From a checkpoint of a small transformer trained on Wikipedia.
Size: 13 layers, 2 heads of 64 (1 for keys and values), MLP 320 SwiGLU, vocabulary 3271, 3.1M parameters.
Each number is 500 + 50 x the weight over its row's rms, rounded and kept within 0 to 999. Layers, rows and columns count from 0. Numbers have three digits each. The size before them is the row's rms in percent of the matrix's.

# up: layer 8 MLP up, 320x128, rms 0.149, rows 212-267, columns 32-63
# down: layer 8 MLP down (transposed), 320x128, rms 0.146, rows 212-267, columns 32-63
# gate: layer 8 MLP gate, 320x128, rms 0.163, rows 213-268, columns 32-63
up212 095:449552581615551547584478446465472503527443368557488441464539569453406514461465500585501517484456
down212 095:500493484484462458414473453509472471473615480506530499540362488548507534617537446516649475483445
gate213 103:530430526430480469558465515464521449460455412465468525529450542454531513379521455490596539521528
up213 110:548459506659381420569467507580475429452588547555488475507523538515432450552440515507469513436508
down213 111:524475539562434435468470564540506483585363493484382575508570572496486509491574540478553442536554
gate214 088:637481479576490486555442532444464478454569542573459462398495532640521483430466493542547525420526
up214 094:408552514398552457502478455433483572503573487578526503457380491565480497536511506513507508458504
down214 098:513422421426573533504512554553387499519500408473473531527590574607529488542503549587499443498400
gate215 102:471417643541478487557494549446495449509551553498503511494485497558515505470382421439588600514554
up215 095:565504439460463470567403508481522486574525521471509591525435475568410520471592528582532496588429
down215 094:451488516509370440450536471437502457439565495499527599563537495520450520501458488464557493429544
gate216 102:477495548422409485494582500547513459487537496438441535492499445508544472439521588573523510481419
up216 099:455414539565512515621472500572538436583487509552476461502455423449438517462613459499483409518534
down216 101:536480447562426472403460535455584506520424567576449507503489521514525575501581484485472465484570
gate217 094:546458598560561471505519457497455609586517441454541518525466496460480647431522514469533372597469
up217 091:544488470578452512518507501505500526576570481479430511481498559544493589530556460509458427520556
down217 093:502465492478546403494534539562549501437477476572499418494594570481497494447510557550525509519554
gate218 097:534516532482462547476424564474516534438516508518443448388426476415525495485580524473524534440498
up218 099:603493508503504447468576472500551522467529371486465474545488466438459485509478603498508441523538
down218 102:511418459547448454462493360507490381449508502467503540530468434514621550428483471491482481467458
gate219 094:477523473492522447532544464555449588444500611528440510533475544544484483479502406550467498408547
up219 098:416567487528464506568589427489507524438534498599539488528425610596389434586440486455574413475540
down219 097:444575428415528503468544448410569516467498530525442493497449527486458506519464493461545512459545
gate220 111:494533495425448477458491567545441468498437545516537501585510558469428491467571368461545566500478
up220 100:420501523496497459565512562528507462452499498506534487521578430445544542527570459525561537472482
down220 100:525445522473573464409467493488468401547523398463443511544514446565527497542479463382510478491595
gate221 105:499492475430489485463552459475561506479476459460492507401519447493593469460454511403592556568495
up221 107:448523528505473495480551494464543547440426512488547613435587500514421490532549484514489441474505
down221 105:573545486573570472512373497419615456618507477450555538433498501505484499521464476543498557460412
gate222 096:570492430459459485518541560537460615449491542493499506577483531629457470547493437515472548453567
up222 099:498497523556443471461519470411470468496591450502532442534509509541397565491479559485521522496488
down222 099:515486488463507443459441449444505455571421483497555548454484527541537446507408509568500526506515
gate223 102:565508548448562535532426457415475489459503427398513525411410528520449462445539530495613468493537
up223 106:482464472542503523442573500505516492462438476514527620499539466488526633399503537522411494533516
down223 104:469533522533490588441428421517499458564479463493504508539464432538562503450552549503589508578448
gate224 102:496415549404463506495515554616490499453531421532490508548429435574388527512445386482604465465474
up224 097:554471508535507472509493515478482489524552564511504449471546453467491545547627606553453480536478
down224 096:526496502349463469463473495472589484368457558464416556460477546485562548558567487524496471417542
gate225 078:495497537516519559568514502436491478537621520516478508510478413421489491491507492512573530494550
up225 082:546438527496610467436582468547485516506470554475384564478520537511496529546531519483479475613585
down225 081:525533529455386423538514459402578447472419461561487549529448545549567536453417483478459449491480
gate226 110:656449605531529550506508501500482459525502470547487415488468485517483613434468564392526553429492
up226 105:542428520423555466478552590448477495559538465472524461439502479519540594502407504489417520491497
down226 107:522495483506451546437448571475547464479603549449567502436644482568478621414498435436596447487459
gate227 106:470474496551439509483516585549461422472432404541512494467511520474561489363533520482561597546480
up227 099:491523537467461426432549434438482459391527468508585468493490477476469464511452439457451482465417
down227 097:515435453574476536540521411543476439507437510508550373520467468485535565521424514502420506567505
gate228 096:460369493385472499519478451590446466439474593561497592437514593517485562491506492527443541429417
up228 099:543387562546482544526498451444546594496474478545494454524477534494549525541421492468430525483495
down228 100:547605448600537626496525553445510475480499464424537476506532436538429449477480432445491518475628
gate229 089:553517665503439466528465585505495498445532511525562500446534533478489498483471527396431538552453
up229 095:488605507577494459517501516443517537468432514487471458444551442495555491444476530525499539565549
down229 098:484374471477459585517540474597546351510524492453526487649569468558551591504401475535496517507580
gate230 081:597424516565529448569502476391443503448492473513508523616535463458608481471532399470510649447503
up230 095:455569415422430468456487511458517525415623534453503509538460483448503456543484437520588541555457
down230 093:439470405457536440481504442442516485499509451452529513509499536539533615507437416555546449504432
gate231 102:547459497492521436554526491479406502442464511435431490494458542441443486427504561527427549507460
up231 098:533437451463529548536521531492525461426544554459483582600523444497556457494532505497492568499499
down231 097:448469440476563517576543608488495510457504535516522569586461494496536485429570465470523324447497
gate232 112:567557465487443426474475431480406427517543562510446378458448491469475466557535512559546582446448
up232 100:433501492575486642483477493515431489568469558511517421548601475507598494450455545432407488453420
down232 102:531496502429480577401527529484473492544392510554515451574375507511468433484522544433547418466472
gate233 098:557536550475455534466507490480470588454506515530512508504507502464511470500528421535551470436554
up233 101:564570520583540530532438504393523581525400478481511478522525536466587489510498567459397422548502
down233 100:477443546592451536509447471464473404345506540456515477478519546488504541587506493579487427458483
gate234 101:607483518433504416464580583501456512491465580569440483439542532488467507512544496494577673464551
up234 104:422565517477505420422515528499533409563431504433455358503502571474462514538563573541500445450496
down234 104:608465456438483544475422439595487519505540483480555576417375503532436506547501558566565579461500
gate235 106:492424506495513455543411473534541530501372625550529488441517589514476508451489473495489473503516
up235 101:534540489604505449456537588541458423582469457503527423548487497494394563427550536482396434492526
down235 102:471559518439486466524607474495506589449580509463433521517458503504509465526476469490474554470541
gate236 101:571571595494486527466439517566491565579516509466512478521465431478578449529576496449526557541439
up236 099:461467444521477439511503484526499487541512452561531520474577477458499563561547413475569515473497
down236 098:479476540506543605507532455550481611543543488522513490410424460467492509445518568435546481504355
gate237 082:509551484446436527487589564560501484520676515482471595491380490508512480541448541465528471523507
up237 092:411424540555530522563444383418525500457475450506541519530531488510557489494445464442435520445503
down237 090:599519450463523434484568572614464478526545499498498454550484495492419607512547517545550437587520
gate238 103:477461575491471466518422385458587503541485500471448496448449555482433467440566523531505452574530
up238 107:514486504524561526498566534401494598514461492485543489583578547536431515513467479421445559471433
down238 108:563543479524494538467433492452520352566518534467497434463526441493582509450406436454445500492540
gate239 088:522428503556501472511513546593517528521432458493482573507386499501490548508478532425589527555473
up239 097:555506376475519500513450408497499580624521484428558583553381480490524518459484539507566480459464
down239 097:449563462511434467473465522463437498498585513488494466526539532447480540489438461533499421432469
gate240 101:452525535432501437510532497533444514596526440428514438465435568453534539486479514542512523466531
up240 096:499542494518525524468517529531514554558455574446510540449555565457520494392507386593600501614516
down240 096:609502469508619544439550517469470509502505427483460537449489506507566385582484447599514540525489
gate241 099:473368454497559553480388427595451501553497536464553516567420563539429534519489457445492530545533
up241 100:601499451430513592485553441383529550437462517471539509411466483514581548460459505588434506433479
down241 099:506454546453504543484561526513423495425545493460459483567482512547546479527464538505400483479579
gate242 093:500457584527427478591501503504524444412491511594417469500491510441504586408490512547499482508471
up242 098:513498427523517495416465373412526463441461556406590545415529460523481600439565526425513524509503
down242 098:514503599510491477451461542508615503475528590498458582487492567556481476524549470494487442505462
gate243 106:535559516527456486469496490610382545462528470513464486505442510492524478462491436430492466500530
up243 103:471452475537605517546528495539452459493530524589392484497496545560511424525537457483462495590523
down243 100:474515528539486544463530500456491547477533528498573426455584542492510493491483455424564454481640
gate244 097:462594507517458576606508541504516476419458512428495488482487477522425556486517549499555475513538
up244 097:595486430570518488542521532453437585456521525488524426460517492515573392497550442509553529564595
down244 098:464560597547514540406547442444545422463459488447559576527469429497492496509475501482503540439426
gate245 091:471484506422471573479406541552527426505480466576485465509424552595408551540499374539493472471459
up245 096:461583433596550496506644586536469474402484539411432574445480484506547527516477516563518526519459
down245 096:588554560525511517509492404473483435532522422490466566467533449489510440479518521432408435619516
gate246 089:413494474527433521500403503479463579463550422529524445543463517593507608505521424493585470517524
up246 095:428447441453490504562426469528487472498505442447505502538505530494465491489514459411623490568510
down246 094:452457536530492544575410469447428415459546528482536462533469418527496563448497486474503462560598
gate247 099:514540587517448487450459531525425561485495571545566510466504503561558502503493423471566495564517
up247 103:650527517537464518467482472445458504591545584512493555484532507520468421532519481472584542546549
down247 100:564540566489525567452524476495447472476497541502489538570550506552454484487382511515485570438519
gate248 098:463399497434552441563450454455444464478500515466513462502417603540465545497484528545577491514536
up248 094:577582431513482453506527552521495407468507429536529511456576417577455461550431542550413552622540
down248 096:497487606511517419572499518541488530471496501545495496394534462421523538578553441553497541580423
gate249 101:522535497514530460525511501460477476362524577450527408484507535560421458433551470390553488479534
up249 105:613539464508514526423490505513532503493526485470573470504447450409512351461527529508544553464454
down249 103:469529465478539545494508596475366486427563453489517469482524528549583515560570540494462510546417
gate250 100:431480517467507556483503466460465508525511423539485616471535514454517541465594503357546483557620
up250 097:475427573436420526498525494561542452424531550546518537426477562516431529389553547500419550458453
down250 093:501536480622501417495468467444501481606542486541537527530479604491483501524555471425535514635504
gate251 099:448531500462453544550516558469445507528469461486475554569507539421553522452577465489503551478525
up251 088:506473633653554528470414496533508381459505491597536438451540486534444383524436520452461481452482
down251 092:450437604592615501501492520475403518458561485476460432520432385547531590491492600493502452487482
gate252 119:574557505422480386507536455537485594477472495554438468455524382550558543447548566497495538529496
up252 117:560447554456471436507466426476501480558497461555588457530514484397546405484430455599537575512431
down252 114:566500513516505523365499469479530516428521461450488423507516582478568493509492467509562557497467
gate253 099:536497473532499492533501495448476654419540485514511454537461546563537486470489485574507526430507
up253 104:488516581530497579423467542542497542517503521491526483490530465439518513436483506495472452506534
down253 102:425484464439505574411512413485544487465464436541588496646505525544468562550420487421495586476446
gate254 098:559440445513470442490513521500527465535505577544445443451489610501542572474487427472575516438417
up254 099:450477482512517535580532583488529508465541541520424494628394524500558522528480510473547487506501
down254 102:370489563589480505567492485506558499484498555462540422531561474473462409536485444483518554476571
gate255 100:542506521514490475482485515481475505548532509473521530563455527483553497496520505488515546522424
up255 103:490509512521472523465514509557564502522571512576465433581459466529437498568422571419525479348460
down255 103:525510528510526494493498513507408405494583387485529482462539608496506530479518491492587486500518
gate256 105:503481525529487483430537441515582496543461507459511538545478499423445479396516469517474592495514
up256 103:422479419516496558473610459432500500506530595555431548493553494537600500543416445504565513435544
down256 105:529458561508492455456438482480566557507562495531469491392444508522549429400481464452534577576542
gate257 104:526443512511519466513515485501433572522402449525555512501479465400466604504536457516511523506468
up257 103:515502507585426452498505548498412398539542523508521438429465534508479534501485501515494394502460
down257 108:468610451485588532527434476481520465485444563410555496495468502494423510477521454461526525483350
gate258 100:480508520484420465504590521573503516527452586546566443439474525506581585484496484557500543427474
up258 098:450613468474552532537446506534520582488504398579455566504532561492548537465498525567521456513534
down258 098:506456481536532514480477472530447477483504459455543610516522569463467540525577450582535491538508
gate259 104:482407607460464468421530623530439500493450562495497513399430512541500531499530417627510545519497
up259 112:553484575569495475595526546569510454524513607567472436500552517628500519499552477469497523569501
down259 109:514429486499506526617561463569544476583498499507496521496490516555516528565535459511484530458515
gate260 096:473438476513484483470479449486502631533467526473458491418561452458468516431546566451541492532491
up260 101:478454557485533467498501511511379449513521550396515559575520544587511539481462488555535389616568
down260 104:513537590497534559511503536518427397500454475527459434622536479587459547455512465507580505425511
gate261 106:511459543437503442547496397506443497516495495440458443399464483474483552450498540463474520544499
up261 105:514536562410467535603518435509591486513549490487520406563437472461446440560487434545517451529536
down261 103:494537481488484479518562500560471454450587485436385531412474475511570423535514538531482569470493
gate262 098:510461503435469477442462474498504539507446583542550461431483553419527512534608457524574561544450
up262 098:474504476447481433433552431574577523508471444555472413526520542476494507465575478454415526524542
down262 104:557593525547503552546427473505481628491544551519480484549391416563568482482471534585478517451504
gate263 097:599509463476516487506527564429457436538467528502460563469554529500414493383524422475483547520503
up263 101:536616505451562567498625578468558458589523510524552435484415519505581463479351605480459515567444
down263 100:538546432582542604536461575519493434434503512445579494471350504470509487493494577466500538493417
gate264 096:469403511508481491588465476489455495464478517491514578476526481496478480533493534469530459509538
up264 105:530480515486559516406525426503395480547457434512474507550555416469545521572458589432480497460464
down264 101:464433418420566530528535521547539425595518495405499542578478431455575496516416525468520603421517
gate265 095:517499507480484470563459453477411460420558569409455534557491580531429490471478469544490557568492
up265 096:478497507416458583430379530521475471423505536490487521518605443492613470439429448513514460549423
down265 096:519528487534487523567517507573449518629592440536495479426514474517551493494564507518454426509543
gate266 094:536480541414473478619504574545490484515507582455542480427472451529476617525395467516474442490486
up266 094:433452482400481621454566418443474445532497552475579460450502486507486510508480427505457511482468
down266 095:456468554492534457533555464498424620519394518529537533527535572469544457544491470529531514537381
gate267 097:490420544546561553550508394469437520471477502459412506571495550528445571496454548423558551493491
up267 099:522584490542499485506462527452449569517515520490528562557485515491536462534532604471375486585463
down267 099:411470510520467421486570458507451468466531455473526542478485441502582529568425567493452467447437
gate268 110:446476483446509423518483532520519603470464541444520477508447450481541514458467553527451499463519